Weights of a small GPT-style language model, trained from scratch on English Wikipedia.
Size: MLP 384 tanh GELU, vocabulary 8192.
Each number is 128 + 32 x the weight over its row's rms, rounded and kept within 0 to 255. Layers, rows and columns count from 0. The size above them is the row's rms in percent of the matrix's.

# layer 2 MLP down (transposed), 384x96, rms 0.0389, rows 83-89, columns 0-95
size [114  93 135  88  90  79 101]
[[175 128  46 151  92 128 159  81 115 108 177 125 109  91 175 119 133  87 116 118 140 129 104 119 192  90  96 172 175 111 130 145 124 128 124 183 170 183 158 143 144 102 148  71 120 126 117 129 108 197 117 153  83 119 122 131  90 110 109 188  66 168 113 113 118  80 109 127 124 100 191 109 126 123  94 124 125 102 148 190 171 124 146 184 155 143 109 141 122 117 162  77 148 151  73 159]
 [167  89 141 141 168  99 151 121 169 109 110  96  83 161 164  97 153 173 124 105 148 102 113 175 146 191 149 177  98 135 145  62 119 148 145 134 109 172 170  50 131 112 157 125 100 164 162 116 127 121 146 154 115 184 111 115 146 136 144  63  49 119  94  98 126 112 104 206 126 149 131  44 165 153 134 125 153 159 131 141 120 148 135 139 126 170 127  68  82 161 123  95 143 154 122 101]
 [131  87 136 156  73 171 154 119  66  95 126 130  90  97 153 123  67  92 141  86 119  70 152 153 166 125  88 125 151 155 191 142 135 119 168 140 134 108 155  93 133 137 118  71 168 120 120 167 148 156 148 138 109 121 143 120  12  93 179  78 104 144 105 120 172 124  90 114 117  97 141 124  93  87 139 105 148 129  72 111 112 101  73 123 118 102 147 152 165 131 159  92 165 136  88 180]
 [125 169  80  76 159 118 157  87 123 160 128 129 148 128 126 152 162 190 123 110 103 127 154  73  94 161  95  93 111 102 120 106 170 160 129 204  65 101 108 135 148 131 143 160 134  92 138 150 181 186 155 143 123 147  96 101 122 110  72  79 142 160  39  76 117 155 169 156 149 153 188 145 104 114 141 119  75 137 119 123 128 170 136 170 164 124 174 153 138 147 125  64 126 111 105 156]
 [154  84 122 135 197 159 109 133 152 116 133 165 132  56 147 127 153 144  70  89 116 115 121 127  71  70 113 120  90 147 118 129  87 144 123 137 163 120 111  89 153 103 179 127 101 134 142 121  99 114 127  98  64  40 132 131 165 106 131 162 141  69 170 105 100 116 190 126 161  65 142 168 167 133 120 154  57 130 135 131 109 114 107 140 114 154 128  94 119 194 162 199 135  99 114 119]
 [ 84 160 117 103 135  93 113 131 158 167 178 182  74 162 115 112 115 127 134 118 130  93  73 137 136 110 122 144 151 145 159 176 109 155 123  42 159 123 141 155  90 128 136 178 127 101 127 134  82 147 120 170 155 169 171 125 157 191 148 156 123 146 156 132 112 118 111 184 128 100 117 121 130 118 101  55 110 150 137 124 118 179  62  48  95 143  93 135 147 221 134 142 135  99 161  91]
 [ 82  87  73 114 133 132  89  84 131 129 100 149 147 159 118 137 132 119 127 138 153  99 143  78 143 116  98  95 168 155 158  76 102 150 116 124  53 103 163 106 187 119 177  92  54 152 139 134 137 103 167 124  87 140 134 140 114 196 112 106 147 114  96  98 141 155 122 139 110 186 168 147  63 129 133 128  98 149 110 135  66  96 114  98 140 192 148 190 144 147  84  80 116 153 141 194]]
# layer 2 MLP up, 384x96, rms 0.174, rows 84-90, columns 0-95
size [108 123  97  91  90 118 103]
[[136  95  83 125 159  72 140 137  88  86 113 137 103 130 190 136 147 138 154 125 129  99 102 193  88 152 164 166 149 131 107  74 117 103 227 125 155 148 138  99  84 105  99 134 128 146 114 149 158 127 124 135  90 206  96 143 140 165 124  89  95 123 101 102 155 137 190 139  83 160 166  75 185 171 115 129 138 147  74 179 127 116 126 115 143 132  77  85 109 162 123 132 191 150 118 132]
 [ 83 137 222 133  71 163 105 133 123 174 103 108  92 122 134 129 120 106 104 102  58  99 113 135 188 158 122 108 159 167 133 164 120 102 150 164 149 171  76 123 172 153 139 135 115 149 194 144 154 157 101 177 111 143 150 110  55 102 112 117 102 183  59 100  73 104  89 101 145  74 135 138 114  93 144 129 111 145 145 115 113 140  72  81 148 148 151 131 119 137 137  71  97 126 159 120]
 [111  97  99 119 140 166  82 133 133  70 135 140 111 147 123 131 104 153 106 108  74 138 136 171  96  77 114 146 111 142 135 186  84  98 127 116 140  87 171 117  55 104  73 156 157 107 182 122 108  87 165  67 119  84 136 124 155 119 176 152 104 156 218 143 121 126 200 132 133  79  94 175 129 125 133  90 108 144 114 121  52 106 153 109 100 102 144 122  62 111  96 137 151 114 131 102]
 [ 90 124 183 155 164  76  91 121 138  94 138 176 183  93 118 120  83  67 118 117  99 120 172 150 143 135  96 113 120  87 141 148 201 124 119 114 106 138 150 155 178 166 108 136 124 122 206  73 168 134  79 134 153 100 124 181 155  99 104 127  84 108 149 118 146 137  93 199 153 175  89  97 133 112 153 118 183 115 109  95 155 113 155 158  93 172 140  95 135 135 142 163 131  93  59 119]
 [ 93 108 169 144 141 148 158 134  85 156 129 159 143  31 132 139 173 124 117 163 103 136 139  93 110 130 117 171 105  99 124  72 153  87 120 165  89 185 135 155 106 140 101 128 121  65 120 105 120 128 126  72  58 137 102 124 118  85 127 128 123  92 132 136 145 156 127  74 160 220 133 144 111 134 180 168 130  93 103 129 126  92 153 186  90 158 144  69 119  57 148 160 113  91 143 112]
 [189 139 130 141 122 138 118 158 115 115 194 143 112 111 124  94 159 149 132 124  97 124 133 162 123 135 161 177  96 118  96 193 117 130 130 124 242 154 120 135  56 105 122 132 144 123 122 123 106 120 148 122 198 131 101 106 145  91 146 129  89 194 141 175 128 155 121 141 117  58  73 123 164 158 153 104 136  99 117 190 151  94 193 129 124  76 114  74 113 101 119 136 118 132  81  74]
 [106 139 107 166 156 114 163 134  83  93 137 118 138 151 192 148 153 147 109 157 150 118 200 114 151  93 130 113 125 156 139 182 165 113 107 186  92 121  78 142  85 115 174 127 151 187 116  58 164 116 152 121 139 125 163  97 107 186 148 118 165 126 100 102 149 135  82  83 121 163  95 188  90 107 157  53 134 186 122 167 142  91 114 131  79  97 116 120 108 108 159 123 148  62 156 110]]